config = dict(
    num_hidden_layers=12,
    hidden_size=512,
    num_attention_heads=8,
    num_key_value_heads=8,
    head_dim=64,
    intermediate_size=1024,
    vocab_size=32000,
    hidden_act='swiglu',
    norm='rmsnorm',
    norm_place='out',
    norm_eps=1e-06,
    positions='rope',
    rope_theta=10000.0,
    rope_fraction=0.5,
    qk_norm=True,
    attn_scale=0.125,
    bias='none',
    tie_word_embeddings=False,
    parallel_block=False,
    init='uniform',
    init_std_qkv=0.0315,
    init_std_o=0.00642,
    init_std_up=0.0315,
    init_std_down=0.00454,
    init_mimetic=0.5,
    optimizer='laprop',
    learning_rate=0.00127,
    beta1=0.95,
    beta2=0.98,
    weight_decay=0.06,
    lr_head=0.00245,
    max_grad_norm=2.0,
    warmup_steps=579,
    schedule='wsd',
    decay_fraction=0.919,
    decay_shape='linear',
    final_lr_fraction=0.1,
    batch_tokens=[65536, 131072, 196608],
    max_seq_len=2048,
    doc_mask=True,
    train_tokens=1456000000,
    max_steps=12168,
    dataset='wikipedia_en',
)
Each number is 200 + 20 x the weight over its row's rms, rounded and kept within 0 to 999. Layers, rows and columns count from 0. The size before them is the row's rms in percent of the matrix's.

# layer 6 MLP gate, 1024x512, rms 0.0786, rows 708-779, columns 96-127
106,178,178,193,192,267,177,200,216,184,219,205,190,219,193,151,210,171,219,178,207,183,201,182,204,226,193,246,220,201,215,195,205
099,176,211,180,212,233,201,184,205,211,202,188,220,227,181,201,209,211,205,169,203,212,216,173,193,222,220,164,204,170,196,202,192
098,206,190,226,199,186,208,231,184,192,188,194,178,196,188,199,188,197,205,207,209,193,212,177,215,209,180,197,208,191,231,180,171
098,251,195,214,191,211,169,214,181,200,244,237,217,195,194,193,198,195,199,164,197,199,220,207,233,215,216,213,170,191,208,171,192
099,180,177,235,200,183,222,202,161,195,211,227,208,195,154,206,193,223,218,185,187,193,188,190,193,220,203,241,218,200,218,168,225
091,222,196,187,175,224,228,163,214,136,198,179,210,207,201,232,200,219,190,180,204,175,205,195,243,195,170,230,204,189,187,191,223
101,181,220,197,217,197,203,204,221,219,163,199,226,197,228,209,160,174,208,211,169,186,190,235,193,166,178,226,186,189,179,185,178
101,191,176,185,194,210,186,230,233,208,184,172,211,209,228,181,189,198,187,186,198,193,203,189,203,210,228,228,183,212,198,198,212
096,196,188,185,184,197,252,185,189,186,198,219,203,208,196,199,167,177,208,173,216,176,217,179,200,192,230,149,223,172,194,202,212
098,200,183,210,184,196,223,161,203,216,209,191,189,185,183,175,221,226,212,171,209,167,219,188,205,180,187,127,218,215,210,207,173
100,212,185,189,207,218,203,220,187,198,202,214,151,204,200,217,194,213,217,176,211,203,193,184,204,197,209,172,231,215,223,185,174
102,188,204,186,216,166,199,207,240,212,201,226,225,204,192,204,197,200,214,228,204,197,183,185,223,202,218,185,204,187,188,218,213
090,186,211,240,197,179,213,201,170,189,187,192,209,224,197,181,193,193,201,194,202,188,183,185,238,187,203,199,209,174,214,205,194
103,234,201,188,175,212,206,204,195,217,202,178,207,235,220,217,192,221,202,203,222,218,228,197,187,179,203,214,169,186,202,152,200
100,208,210,222,200,224,211,206,212,199,201,194,181,198,225,195,197,198,228,206,182,186,217,183,227,169,196,200,191,155,195,211,222
099,253,245,188,219,219,193,211,210,235,214,189,212,236,217,210,175,191,185,178,196,205,182,205,195,219,213,194,179,166,177,189,222
100,204,187,206,173,178,194,168,191,180,194,198,216,167,203,188,203,175,205,175,202,198,189,158,196,172,206,180,194,174,179,187,226
107,233,177,197,196,191,178,218,232,226,220,167,236,230,224,205,203,191,172,193,219,205,197,190,191,201,233,212,187,168,184,219,222
096,206,193,208,199,209,247,204,179,194,250,206,214,203,192,238,207,188,212,199,197,164,214,197,190,181,181,177,207,220,202,177,199
098,191,147,228,184,202,190,193,167,203,220,191,160,238,204,167,218,166,194,225,199,158,235,190,206,193,235,210,188,213,206,172,204
090,170,187,230,216,160,211,174,169,230,183,234,215,213,194,202,177,221,183,218,178,206,188,224,210,186,212,204,206,223,232,201,190
100,183,213,203,207,196,243,182,226,192,181,184,205,184,186,178,214,204,206,194,237,189,186,227,218,162,193,197,203,170,189,190,187
098,217,224,179,180,186,217,235,214,212,165,208,192,195,188,192,185,189,217,166,236,191,199,214,191,192,224,172,240,163,208,207,197
102,176,173,168,181,221,211,231,196,205,178,203,200,210,192,198,207,185,169,217,231,191,207,189,208,193,182,227,166,221,176,237,192
087,215,215,188,235,169,194,189,197,192,167,185,193,207,203,211,207,182,220,194,216,196,200,154,231,198,179,189,222,176,184,232,191
106,202,169,225,185,205,210,238,207,180,185,195,220,229,235,167,199,232,195,200,206,208,224,203,216,192,224,230,185,193,211,216,222
100,194,214,213,211,264,208,207,181,214,211,199,175,224,213,220,183,185,178,203,198,180,192,188,169,218,212,233,236,167,178,205,175
096,187,155,213,163,199,182,203,203,181,218,207,188,243,223,176,186,214,177,224,242,214,229,176,216,242,210,210,176,203,201,184,227
094,191,197,159,224,231,185,212,227,194,187,165,216,209,203,181,179,209,204,196,214,191,204,197,190,187,183,172,174,199,180,190,184
108,235,254,239,181,204,212,217,187,213,188,153,232,211,211,220,173,158,170,183,227,203,195,188,210,229,225,222,160,198,207,200,195
086,193,223,180,195,177,182,189,177,168,191,194,198,220,215,203,208,189,222,203,195,213,198,174,215,209,205,194,180,210,195,205,181
099,195,237,204,207,197,195,233,173,213,169,203,174,227,176,203,191,238,188,234,192,217,219,194,246,182,205,216,177,212,195,193,203
093,199,208,192,145,188,219,152,204,212,222,156,202,208,182,225,173,196,239,174,203,200,199,221,222,196,196,180,201,199,197,238,233
101,187,202,186,209,228,203,222,204,175,176,194,200,195,206,183,212,216,197,206,242,203,218,232,179,215,207,173,200,193,175,190,185
100,183,181,204,210,192,180,185,195,199,197,247,193,231,211,222,185,186,208,206,206,218,248,226,192,227,182,220,206,174,210,216,199
101,204,189,223,197,242,219,164,195,222,190,178,222,240,199,178,185,223,176,207,203,232,207,192,203,178,197,207,217,189,209,218,211
101,214,176,197,152,180,220,203,214,174,244,203,195,199,169,184,185,199,182,191,192,206,238,190,218,187,249,192,197,196,197,194,229
094,177,201,202,205,174,198,244,190,188,202,214,156,188,213,204,162,178,185,264,199,196,234,221,212,179,200,202,148,190,210,180,201
107,222,183,150,200,211,200,205,193,203,208,205,228,178,183,194,189,216,185,201,199,184,199,201,248,205,214,192,195,218,197,162,200
111,220,187,210,209,191,227,208,173,214,175,176,180,164,168,184,173,199,217,206,184,200,214,214,198,231,221,176,203,202,209,175,191
095,208,200,205,207,211,157,213,209,231,213,173,179,186,224,213,198,221,202,211,204,200,220,143,177,171,222,186,215,193,177,225,235
099,203,196,209,174,180,232,224,198,192,225,202,193,218,202,191,188,143,176,181,193,175,201,196,219,217,172,234,207,171,220,236,169
093,169,197,212,194,194,231,201,194,214,218,172,187,225,172,204,191,203,216,194,208,174,185,194,220,203,195,229,190,201,216,214,186
102,195,217,156,211,207,183,172,214,177,197,232,197,173,206,202,178,171,199,187,196,198,208,196,196,168,216,185,177,248,203,193,189
100,220,205,230,174,184,186,228,184,195,220,203,214,224,196,211,184,185,203,225,175,221,184,215,224,206,174,203,218,213,248,224,200
102,243,205,214,199,213,244,195,212,240,217,174,241,195,218,171,206,192,204,207,201,167,202,209,212,200,157,202,158,208,207,234,207
090,214,181,215,213,171,177,192,210,190,167,168,210,213,191,205,200,186,190,230,200,222,215,199,225,175,191,188,208,181,176,194,199
104,187,205,180,190,173,220,184,211,176,204,203,186,227,212,222,163,206,195,203,209,221,218,216,198,211,205,207,188,210,246,243,226
096,171,212,216,203,193,233,203,166,204,201,232,184,171,211,216,188,230,214,200,201,193,209,230,215,185,182,201,185,234,218,165,205
087,188,178,185,215,244,210,184,201,203,185,177,190,188,228,209,214,189,211,180,229,204,151,177,208,215,147,188,190,198,205,199,210
097,221,177,199,142,208,209,231,224,191,193,215,219,191,225,197,179,217,214,217,210,153,190,166,231,227,211,180,211,193,164,168,210
096,182,207,195,208,239,222,213,229,203,204,230,195,204,182,165,205,186,181,221,171,168,232,198,168,186,238,206,170,214,193,186,194
098,190,222,196,193,211,202,198,185,174,198,201,207,228,207,200,194,223,197,225,213,227,190,176,178,202,243,208,183,210,211,204,174
105,199,195,199,205,208,216,193,197,202,211,192,203,189,209,205,174,203,184,205,178,191,189,211,190,239,211,224,209,189,162,216,207
102,185,225,182,208,207,212,218,225,195,178,236,190,201,197,177,186,197,219,191,184,193,198,212,200,181,238,209,229,219,211,188,175
100,217,207,201,189,250,234,187,210,213,190,220,213,203,201,220,206,191,185,225,192,182,231,224,211,177,210,217,200,233,227,204,198
107,178,225,195,194,196,172,198,211,176,206,238,202,254,209,194,211,199,228,202,189,221,203,226,201,208,194,198,213,198,199,196,176
097,189,219,218,222,199,218,217,205,180,188,203,177,229,230,194,206,206,228,202,216,195,201,206,184,209,173,213,185,161,227,179,180
099,181,201,222,192,201,193,217,197,174,239,179,185,241,216,167,213,179,198,223,175,177,180,221,186,204,193,223,200,220,195,215,190
098,190,193,200,199,184,166,220,215,201,220,204,178,185,200,174,217,205,177,226,192,217,214,195,184,233,203,185,253,225,192,183,193
104,162,224,188,183,188,205,165,239,188,226,190,245,220,221,200,205,177,215,171,183,210,197,183,205,195,219,190,160,209,198,209,216
097,175,238,222,223,232,183,193,190,225,202,218,196,236,205,192,189,182,187,203,178,194,210,191,185,193,196,231,196,215,183,181,198
100,178,225,211,186,217,201,213,180,172,200,185,206,259,203,225,205,198,238,198,227,205,213,190,193,196,232,207,176,207,193,217,191
104,241,213,196,213,246,144,218,169,193,204,206,190,193,186,142,206,161,205,172,179,191,201,207,195,182,205,205,207,204,212,211,202
091,226,204,177,208,182,211,204,236,197,176,224,198,213,146,181,211,209,187,203,192,172,207,189,199,213,177,186,207,232,198,171,201
105,208,219,236,213,191,200,174,204,191,199,225,192,188,204,221,186,190,198,211,184,175,191,250,189,169,239,219,202,207,177,204,245
102,202,231,224,186,213,242,170,154,203,211,200,190,198,198,234,189,176,232,227,196,186,194,217,183,203,213,194,231,185,165,206,176
099,203,196,199,189,180,244,167,204,208,217,184,206,222,237,150,212,186,202,184,215,192,217,187,229,206,183,186,223,215,220,191,220
097,202,182,175,193,197,246,177,199,190,192,230,191,198,232,173,200,178,167,204,216,208,235,203,209,185,198,174,215,182,179,197,200
100,216,217,223,163,208,211,172,169,176,200,186,194,185,188,213,218,158,239,205,201,186,184,225,200,205,205,237,198,225,197,165,175
098,204,193,190,175,182,195,219,210,205,215,221,177,188,196,215,170,182,172,180,194,205,192,212,212,225,162,221,185,196,185,230,213
110,242,221,191,174,222,210,221,192,184,209,174,191,194,210,190,191,173,156,203,208,184,199,215,207,201,200,175,195,219,220,228,181
# layer 6 MLP up, 1024x512, rms 0.0846, rows 708-778, columns 96-127
107,169,207,184,174,202,233,193,189,187,195,204,201,167,208,204,211,211,186,220,207,198,176,227,199,229,202,200,237,211,177,231,205
096,201,184,245,181,206,227,197,237,204,209,167,186,228,218,199,158,206,192,239,201,215,204,230,199,170,175,212,172,194,207,231,171
095,228,205,200,220,196,205,211,216,211,212,203,188,207,242,175,205,213,179,220,216,155,230,178,215,198,207,204,173,201,196,193,174
096,159,206,202,172,202,209,181,172,171,187,276,211,215,225,196,209,202,164,239,185,210,213,176,205,192,197,188,200,216,245,208,184
098,194,257,199,213,227,177,218,193,216,174,181,202,196,186,206,216,174,191,206,195,231,191,193,166,182,203,199,189,196,227,179,178
088,229,242,219,181,190,204,174,211,202,192,196,201,195,185,163,221,221,234,179,205,212,206,215,181,199,188,206,222,177,228,207,232
104,191,173,144,224,183,227,200,176,194,206,193,198,195,182,192,191,217,186,202,191,209,223,218,206,170,203,194,227,171,184,171,208
111,171,232,172,246,190,175,234,201,212,208,183,238,233,200,227,185,182,202,206,208,216,219,222,200,207,189,221,188,181,209,192,205
096,212,193,205,204,206,202,196,225,191,216,155,177,209,202,216,177,189,218,203,205,186,219,158,181,180,226,178,189,208,181,193,234
095,202,219,228,143,209,208,207,181,196,193,158,230,212,207,172,200,189,242,188,201,183,203,217,192,201,200,174,196,207,211,203,182
096,225,204,221,211,203,198,189,227,228,191,219,224,190,198,194,172,190,208,254,207,203,180,225,214,206,223,192,164,189,166,204,244
103,166,184,200,207,191,173,245,200,235,215,225,228,215,207,181,184,212,213,255,208,177,182,223,207,255,163,171,185,255,233,211,210
085,235,216,183,161,212,175,219,222,193,208,220,193,199,214,206,207,179,230,212,201,210,226,233,178,210,211,216,179,211,185,194,190
101,189,209,189,214,190,199,219,192,225,211,200,190,212,200,222,163,185,160,239,191,206,222,193,204,175,232,228,186,194,179,210,185
109,202,191,217,196,197,215,240,217,197,206,223,210,209,201,204,175,174,199,216,219,158,201,204,188,187,207,165,227,190,198,168,213
095,232,233,202,192,183,221,191,193,212,207,210,205,173,177,193,200,204,200,190,206,203,185,208,205,266,215,207,213,184,192,174,204
104,187,201,230,199,196,188,178,199,228,214,176,191,238,191,200,224,197,204,204,228,180,231,194,193,173,159,198,197,190,169,191,157
107,245,214,187,202,216,198,191,199,237,179,173,201,194,199,207,178,183,206,192,236,260,174,210,208,226,184,198,235,223,184,206,177
093,204,208,204,185,189,186,202,214,249,214,199,198,212,187,201,201,196,193,230,215,204,216,188,191,225,199,217,200,198,215,178,217
096,211,185,235,147,204,217,181,235,205,216,237,215,229,188,194,191,197,220,240,173,196,198,213,212,191,172,219,215,183,199,210,174
090,219,203,189,205,201,211,183,194,206,211,162,213,186,202,215,199,182,190,210,233,212,223,194,183,197,247,199,199,189,179,219,197
101,192,215,211,216,225,230,204,191,199,205,183,202,158,177,215,172,229,202,187,210,228,195,178,206,244,212,193,207,164,215,182,171
102,188,208,203,219,229,225,191,224,217,202,249,205,203,204,214,203,198,203,159,207,192,191,184,211,212,193,176,238,178,204,181,227
099,176,163,209,197,203,199,236,194,162,189,223,189,187,184,194,202,209,204,206,224,226,192,190,222,194,204,195,198,199,217,177,166
082,253,212,210,175,169,169,190,225,182,200,234,190,194,173,194,189,178,216,213,174,216,199,198,193,235,215,213,178,210,210,225,216
105,198,222,199,206,199,209,208,193,183,188,202,215,162,238,195,193,204,189,192,214,215,214,208,194,190,219,188,184,145,210,215,188
102,194,190,188,224,224,200,201,188,230,187,208,181,189,192,185,207,187,188,177,198,160,206,209,178,208,169,206,183,188,198,174,165
090,197,221,202,155,208,190,172,207,222,210,205,195,198,191,225,205,206,215,196,261,195,217,191,211,182,203,193,185,216,220,199,226
090,199,186,211,189,208,178,169,209,210,214,155,230,216,223,183,193,209,177,194,218,192,188,215,177,193,193,198,194,171,180,169,206
111,203,187,198,174,178,208,203,205,215,204,161,207,217,181,201,185,183,159,187,197,193,212,223,166,203,195,178,204,190,179,194,175
089,220,192,183,184,207,183,195,181,176,209,199,200,215,176,179,220,185,182,185,189,205,192,229,172,198,218,194,213,202,232,144,159
097,235,183,204,152,166,164,197,208,211,179,210,203,206,215,176,186,220,222,221,192,213,212,184,174,214,203,207,206,193,204,193,208
092,159,187,188,234,180,202,191,167,207,198,211,176,189,239,183,232,230,193,206,213,215,200,189,209,209,223,219,205,217,186,183,197
099,236,223,200,201,211,240,231,172,199,225,225,209,192,185,193,203,206,242,239,209,213,204,232,178,224,203,177,226,218,199,202,177
091,145,192,207,204,190,196,184,159,188,198,204,195,238,181,204,198,181,187,217,235,227,188,222,179,202,202,223,225,180,178,175,151
098,194,219,187,178,205,190,228,200,182,206,175,184,223,188,230,204,191,182,188,205,202,195,160,220,205,227,206,190,219,156,199,235
102,223,216,177,204,198,208,167,171,213,195,181,185,172,198,177,211,195,182,173,156,212,193,190,190,196,222,196,202,176,191,223,232
105,190,180,179,229,187,201,233,159,198,178,213,180,177,194,191,208,195,200,191,178,178,215,194,207,193,204,196,205,148,202,177,194
101,176,216,211,197,200,177,204,193,197,173,223,231,201,206,199,205,175,195,196,191,203,203,189,212,193,210,193,198,169,202,169,217
094,203,191,195,224,201,172,211,226,191,221,175,214,217,215,173,166,207,179,189,248,200,227,214,172,214,208,209,207,222,188,209,211
095,180,221,201,195,187,214,183,192,187,200,238,210,190,230,206,185,208,188,203,238,212,214,183,215,176,193,209,185,190,211,229,190
097,222,186,180,221,238,181,192,196,170,211,239,185,218,183,190,214,175,159,174,204,193,206,147,217,212,201,170,252,184,218,208,178
094,222,216,226,208,204,188,211,201,162,247,192,173,188,202,185,211,176,187,169,211,227,207,200,219,188,180,200,213,197,188,252,201
100,244,216,192,210,167,188,232,208,242,203,225,201,170,214,221,181,253,194,225,209,180,176,230,212,174,207,200,180,182,220,214,196
102,193,225,216,188,176,207,224,194,187,225,214,237,181,177,166,166,206,174,177,222,200,204,220,206,183,181,197,201,212,205,176,177
102,224,208,226,185,152,212,189,197,214,217,168,228,185,170,230,221,183,213,189,200,190,174,187,203,192,229,209,231,194,221,186,222
091,233,169,197,208,220,177,173,228,175,194,172,200,239,209,216,210,222,182,221,221,184,198,204,242,185,183,219,215,214,182,177,193
106,229,231,159,145,208,190,162,206,173,199,240,194,213,195,183,227,166,190,226,214,169,158,226,176,181,186,167,191,187,229,171,197
093,177,210,174,194,162,232,175,215,203,180,182,177,202,187,233,183,210,212,220,210,191,186,205,192,187,219,214,211,218,178,177,165
082,212,191,200,216,256,186,194,199,196,186,185,201,181,195,226,214,210,203,175,233,207,171,180,216,198,147,178,205,203,236,233,176
094,185,188,184,215,182,193,203,215,176,209,222,201,215,171,191,204,200,179,224,233,223,224,209,213,197,168,257,182,228,229,180,153
096,184,223,234,212,213,194,173,186,184,216,170,178,229,219,173,197,230,200,204,222,176,181,216,201,234,208,197,203,169,223,191,179
097,155,224,203,207,232,198,201,230,177,213,195,165,207,228,238,227,178,173,240,186,178,202,190,204,181,191,229,217,183,178,213,238
103,190,173,172,200,192,211,172,206,191,192,230,199,221,198,203,180,231,214,204,177,201,193,187,221,177,214,218,183,174,225,187,178
099,197,191,189,241,230,186,216,207,238,206,212,179,181,190,213,185,222,185,192,191,188,180,227,185,201,218,226,158,198,204,163,180
099,220,182,205,175,215,219,197,187,172,205,228,199,182,203,211,195,163,217,186,224,223,213,171,218,235,202,210,222,154,165,187,217
121,193,202,184,187,207,218,120,216,180,167,221,220,211,215,191,215,179,217,188,202,204,182,244,204,202,147,201,187,205,196,215,194
101,195,179,184,217,217,207,203,190,220,229,200,171,255,221,217,209,166,185,218,211,177,196,200,169,171,194,193,232,205,202,172,174
097,198,217,230,198,202,203,170,193,188,200,175,202,193,210,177,193,204,204,172,185,221,202,225,204,207,207,235,257,238,206,197,196
095,190,179,252,216,189,206,188,198,209,232,181,180,203,191,213,203,197,199,173,186,174,184,186,202,191,174,173,194,216,168,236,214
104,198,183,181,165,188,175,190,232,185,229,219,185,177,216,216,209,196,196,177,169,196,232,186,198,216,204,173,199,168,202,228,187
104,177,167,160,184,178,227,228,197,203,203,254,179,186,211,222,193,198,191,205,221,202,186,188,187,200,189,179,175,178,220,232,238
107,202,210,215,201,193,184,189,188,220,190,230,177,167,206,201,176,195,215,222,204,205,195,190,213,212,177,197,243,211,201,175,234
099,184,213,198,208,167,222,191,197,188,191,208,196,193,188,211,188,217,191,182,161,180,202,215,202,211,174,197,226,210,188,194,204
091,182,246,198,191,200,225,199,167,225,208,193,195,194,207,194,209,197,231,187,217,230,185,219,180,194,189,208,185,223,232,201,205
102,212,226,182,215,199,216,217,191,186,194,156,210,203,238,197,206,165,175,203,201,219,199,198,194,218,233,196,191,200,189,209,199
101,167,188,213,193,188,209,179,216,196,173,223,222,175,228,177,194,137,205,207,197,204,202,184,218,206,211,196,197,226,199,195,188
104,217,202,200,226,227,186,222,196,213,195,211,209,193,178,222,222,205,207,215,200,197,194,194,187,202,235,205,182,171,203,201,208
101,188,219,203,181,158,199,175,198,232,184,178,189,205,205,210,208,148,205,193,223,216,164,218,230,195,191,217,184,232,196,212,204
099,193,230,203,205,243,181,145,208,190,200,203,226,229,162,181,214,209,209,224,224,204,207,170,177,204,173,184,168,211,183,187,214
103,195,169,210,219,197,198,221,186,212,208,208,215,174,196,197,195,188,194,165,196,174,191,200,198,185,208,177,186,228,201,169,192
# layer 6 MLP down (transposed), 1024x512, rms 0.0806, rows 708-778, columns 96-127
107,160,184,218,188,214,184,203,215,201,217,207,211,251,208,219,268,203,216,219,169,201,196,168,194,212,221,209,213,230,206,189,238
100,223,197,201,210,172,207,201,170,210,204,187,186,170,218,215,217,205,220,202,188,188,211,178,203,190,186,204,186,234,181,179,228
100,198,226,209,205,190,197,153,215,210,215,213,209,293,238,193,309,192,219,200,167,207,178,215,179,180,210,213,238,198,204,214,253
095,190,220,201,211,208,192,138,214,203,183,256,231,202,207,201,191,212,210,200,186,156,197,205,206,205,174,222,246,207,199,175,164
099,199,225,211,218,193,176,195,236,180,194,185,195,149,233,197,165,190,200,192,155,217,203,174,193,193,175,164,218,214,218,175,168
091,182,162,229,191,277,205,206,201,196,208,198,203,259,183,230,210,201,206,208,221,194,221,214,211,225,207,155,185,209,222,219,191
103,194,185,186,200,200,202,204,247,239,201,222,164,277,174,221,280,219,189,214,199,193,200,217,210,196,188,204,210,201,212,192,248
109,186,168,218,221,194,196,208,215,225,214,206,235,254,197,204,272,205,251,222,201,189,216,205,207,183,223,207,185,218,189,178,242
095,208,195,167,183,206,209,184,180,213,183,182,239,243,195,205,266,212,168,216,192,219,186,224,185,205,227,213,203,228,200,166,250
103,236,212,182,204,219,202,167,200,211,209,196,194,343,229,212,342,163,216,202,183,203,202,205,193,192,202,228,191,198,228,182,279
098,200,163,191,193,171,223,217,217,217,175,189,159,223,212,207,232,196,203,208,187,213,235,191,207,212,182,184,220,178,200,180,204
102,212,238,241,156,226,190,219,161,216,219,209,191,244,182,181,256,211,193,209,192,208,217,180,172,201,211,190,209,206,208,191,231
084,180,194,179,197,192,212,223,228,203,217,209,209,107,165,198,99,192,215,208,212,172,233,211,210,205,246,194,189,193,212,201,144
100,217,226,197,173,222,199,187,233,198,165,241,188,204,181,201,222,175,201,204,200,210,177,199,188,195,238,217,195,198,188,192,250
108,225,213,205,211,210,220,208,189,221,196,192,178,268,182,220,300,229,195,189,194,188,201,189,218,177,194,220,230,191,166,205,215
095,186,193,220,196,223,202,220,200,193,173,200,225,223,196,201,205,164,170,194,205,190,177,184,213,207,191,203,203,186,225,209,188
098,203,211,218,210,199,236,190,193,189,204,210,177,200,230,193,173,225,208,215,201,191,186,213,193,219,204,185,241,193,181,189,230
105,211,226,178,203,187,276,194,247,210,210,235,207,234,205,199,223,202,196,187,191,199,173,229,231,183,168,200,200,212,236,192,180
095,239,193,207,228,188,196,195,183,210,225,198,243,114,191,187,98,200,198,206,233,212,181,214,168,199,166,212,212,170,199,183,154
098,213,187,167,233,208,209,179,205,190,199,212,210,224,242,200,254,205,220,193,197,204,192,190,187,207,185,236,205,163,185,203,197
089,180,183,232,199,196,201,206,200,225,193,203,186,222,231,209,195,194,232,207,222,217,220,222,201,177,173,158,205,188,181,196,223
100,192,176,209,189,190,187,184,194,165,191,186,228,192,207,191,230,192,207,174,174,234,194,241,213,198,211,182,181,182,164,192,199
100,152,171,217,198,213,194,183,195,218,228,192,212,247,193,239,241,202,176,202,179,188,173,175,209,193,205,195,197,195,185,212,272
100,191,216,178,196,229,196,212,229,199,137,199,224,198,239,191,202,188,201,198,195,205,196,217,197,194,219,194,210,158,191,235,214
087,216,192,196,238,188,206,183,207,185,192,209,205,91,235,200,126,211,192,182,201,237,170,239,192,195,177,178,211,173,196,198,148
103,165,202,213,232,196,196,160,209,185,212,188,178,179,157,189,177,207,176,195,223,206,218,227,196,165,232,175,201,239,204,192,225
102,199,178,249,232,213,217,204,248,179,224,215,186,203,173,220,174,208,201,192,203,230,206,181,225,202,203,198,168,212,228,213,171
090,196,182,194,241,203,230,204,199,221,171,198,207,303,182,222,325,211,229,199,184,210,170,226,187,171,205,208,217,169,164,200,232
096,198,198,208,217,208,187,188,182,216,214,206,220,292,190,207,338,222,186,184,169,210,168,179,176,188,193,193,222,165,193,228,282
107,230,200,218,177,192,198,187,208,161,203,232,190,255,190,192,218,155,187,224,199,237,193,201,175,182,209,210,196,175,202,216,165
091,202,199,190,220,187,174,205,205,234,211,221,186,167,178,199,179,236,207,232,212,206,194,198,209,178,161,195,199,228,223,197,164
099,204,210,182,217,209,206,197,190,196,235,211,160,268,213,224,222,217,202,158,192,203,169,198,252,189,197,183,190,179,195,163,174
093,210,191,205,207,205,210,210,208,171,249,208,180,92,207,213,71,237,246,194,193,216,207,185,194,208,189,192,202,218,150,198,191
102,227,187,194,178,183,160,217,186,166,205,178,241,170,224,185,164,194,175,229,267,231,213,214,157,218,186,210,179,230,193,214,184
095,215,208,212,204,220,210,195,212,204,174,195,194,253,215,209,279,215,216,205,205,180,208,213,217,214,199,206,202,172,204,211,281
099,220,154,222,215,197,191,213,211,220,190,214,192,239,206,208,204,224,204,209,211,212,195,179,163,225,221,210,221,221,198,193,186
092,213,199,182,158,218,238,193,224,188,228,215,202,189,204,195,169,213,222,212,206,190,188,215,204,193,230,212,200,215,202,215,169
100,211,191,204,216,180,180,192,187,231,186,231,172,154,200,241,146,162,195,224,183,210,192,217,209,205,200,191,154,196,211,204,193
106,185,219,198,215,212,187,197,208,185,224,190,203,166,193,173,146,225,211,191,210,188,238,213,187,205,167,215,202,237,210,230,176
106,185,252,188,215,178,202,221,221,215,212,230,206,202,238,235,225,184,202,189,219,177,162,171,198,230,195,209,178,190,204,205,211
098,193,181,175,188,196,213,168,214,199,185,198,193,255,206,201,243,181,153,186,198,221,219,217,177,216,199,204,212,178,187,221,232
097,176,201,164,185,199,186,181,216,197,189,200,199,211,223,234,181,225,183,213,186,177,239,175,191,176,166,174,197,225,204,180,227
094,202,164,190,224,213,258,171,174,177,209,178,201,211,201,226,198,196,207,153,198,207,167,173,182,215,201,199,182,179,224,187,262
104,191,208,198,210,165,168,215,182,210,226,221,202,187,195,167,156,225,200,197,224,195,220,168,229,170,192,205,232,208,211,216,182
098,230,196,188,195,203,194,190,195,188,186,200,195,187,185,189,209,181,219,203,235,233,234,190,182,205,212,181,221,171,205,206,202
102,178,200,187,218,246,201,203,197,173,212,190,212,175,187,201,163,230,217,215,147,199,206,213,206,217,191,190,191,219,230,191,167
094,187,231,185,207,177,170,230,192,196,213,207,194,244,220,210,246,177,208,200,214,224,182,196,196,224,203,187,191,230,177,197,248
105,205,199,170,214,183,202,228,221,239,207,206,178,199,199,152,232,214,197,181,208,160,159,232,169,211,184,186,210,220,198,212,182
094,197,168,186,176,203,227,198,204,190,209,195,193,270,221,166,248,189,199,205,198,184,205,178,238,204,192,185,193,230,181,202,229
093,199,196,205,194,209,202,200,202,190,204,202,200,400,203,197,414,194,195,204,190,202,209,206,198,211,210,195,220,203,200,194,325
094,224,184,194,185,208,219,170,203,218,164,172,190,120,210,200,69,227,223,188,172,198,168,187,190,210,219,155,220,203,155,192,187
094,175,224,215,220,174,189,209,178,215,199,186,232,130,211,205,131,170,201,174,184,188,177,209,207,217,196,175,174,171,193,188,203
099,199,162,217,215,201,235,180,218,158,197,201,151,202,216,186,236,222,183,214,159,191,225,209,229,229,203,199,207,173,197,175,189
102,221,207,187,196,226,228,195,224,219,208,217,215,205,202,184,211,212,199,206,200,142,202,209,217,213,202,217,200,188,194,209,237
101,205,182,237,212,209,186,169,172,208,205,194,185,181,203,180,152,187,206,227,204,192,199,163,179,191,189,183,217,194,184,198,150
098,200,189,203,185,191,207,195,239,202,139,215,180,202,220,221,235,219,224,210,237,241,184,237,190,195,182,189,185,223,190,193,219
111,179,212,235,243,207,201,230,214,216,201,197,184,192,189,237,189,226,211,220,200,210,197,206,201,189,205,218,242,186,167,203,167
105,233,185,172,202,190,189,237,169,241,225,194,200,193,221,198,199,199,198,217,195,187,192,204,200,179,200,179,177,204,182,226,182
098,152,177,216,174,193,147,235,200,220,226,207,170,168,230,213,163,184,230,220,170,189,172,185,199,198,212,163,188,216,208,222,172
098,188,163,205,174,181,194,241,190,210,215,182,197,248,233,212,246,184,172,223,186,198,162,224,231,231,185,208,218,228,220,215,260
101,206,189,228,212,179,220,215,178,197,186,221,215,217,195,200,223,200,201,186,182,184,189,228,229,203,207,215,225,200,211,171,202
099,221,190,231,219,184,193,192,188,183,181,182,220,188,185,223,226,202,175,179,226,208,166,202,203,193,180,192,189,186,210,168,234
103,227,202,214,185,174,188,207,212,191,172,198,133,174,228,178,182,190,197,186,172,188,213,177,209,193,231,193,201,183,204,193,224
101,205,203,233,217,183,206,170,218,207,235,192,198,202,229,209,171,173,192,213,219,202,193,203,183,255,185,183,214,214,218,216,200
087,177,211,210,189,196,223,171,203,233,191,188,207,138,170,177,153,198,168,207,203,177,195,210,191,164,191,228,203,233,222,206,144
101,193,173,159,209,199,225,195,173,212,199,206,178,194,229,201,203,171,204,202,195,215,204,178,207,182,230,181,195,167,231,181,231
103,210,229,191,185,158,184,243,224,191,233,209,218,193,238,224,171,218,184,187,197,190,226,211,205,232,174,201,206,183,222,203,172
097,221,205,208,210,207,178,185,192,126,191,174,204,168,250,201,188,180,140,163,212,226,177,219,209,205,192,202,198,214,198,204,238
102,192,195,194,205,196,153,189,209,258,170,252,210,147,213,204,124,212,190,208,160,218,174,155,177,199,218,219,223,198,211,195,190
101,190,203,220,192,231,204,212,241,200,192,222,183,200,204,180,195,220,164,234,189,178,177,198,190,209,195,202,190,201,242,172,181
102,215,195,198,193,177,196,191,186,178,200,207,196,173,159,185,165,185,198,220,199,231,194,197,224,224,200,220,182,229,196,184,133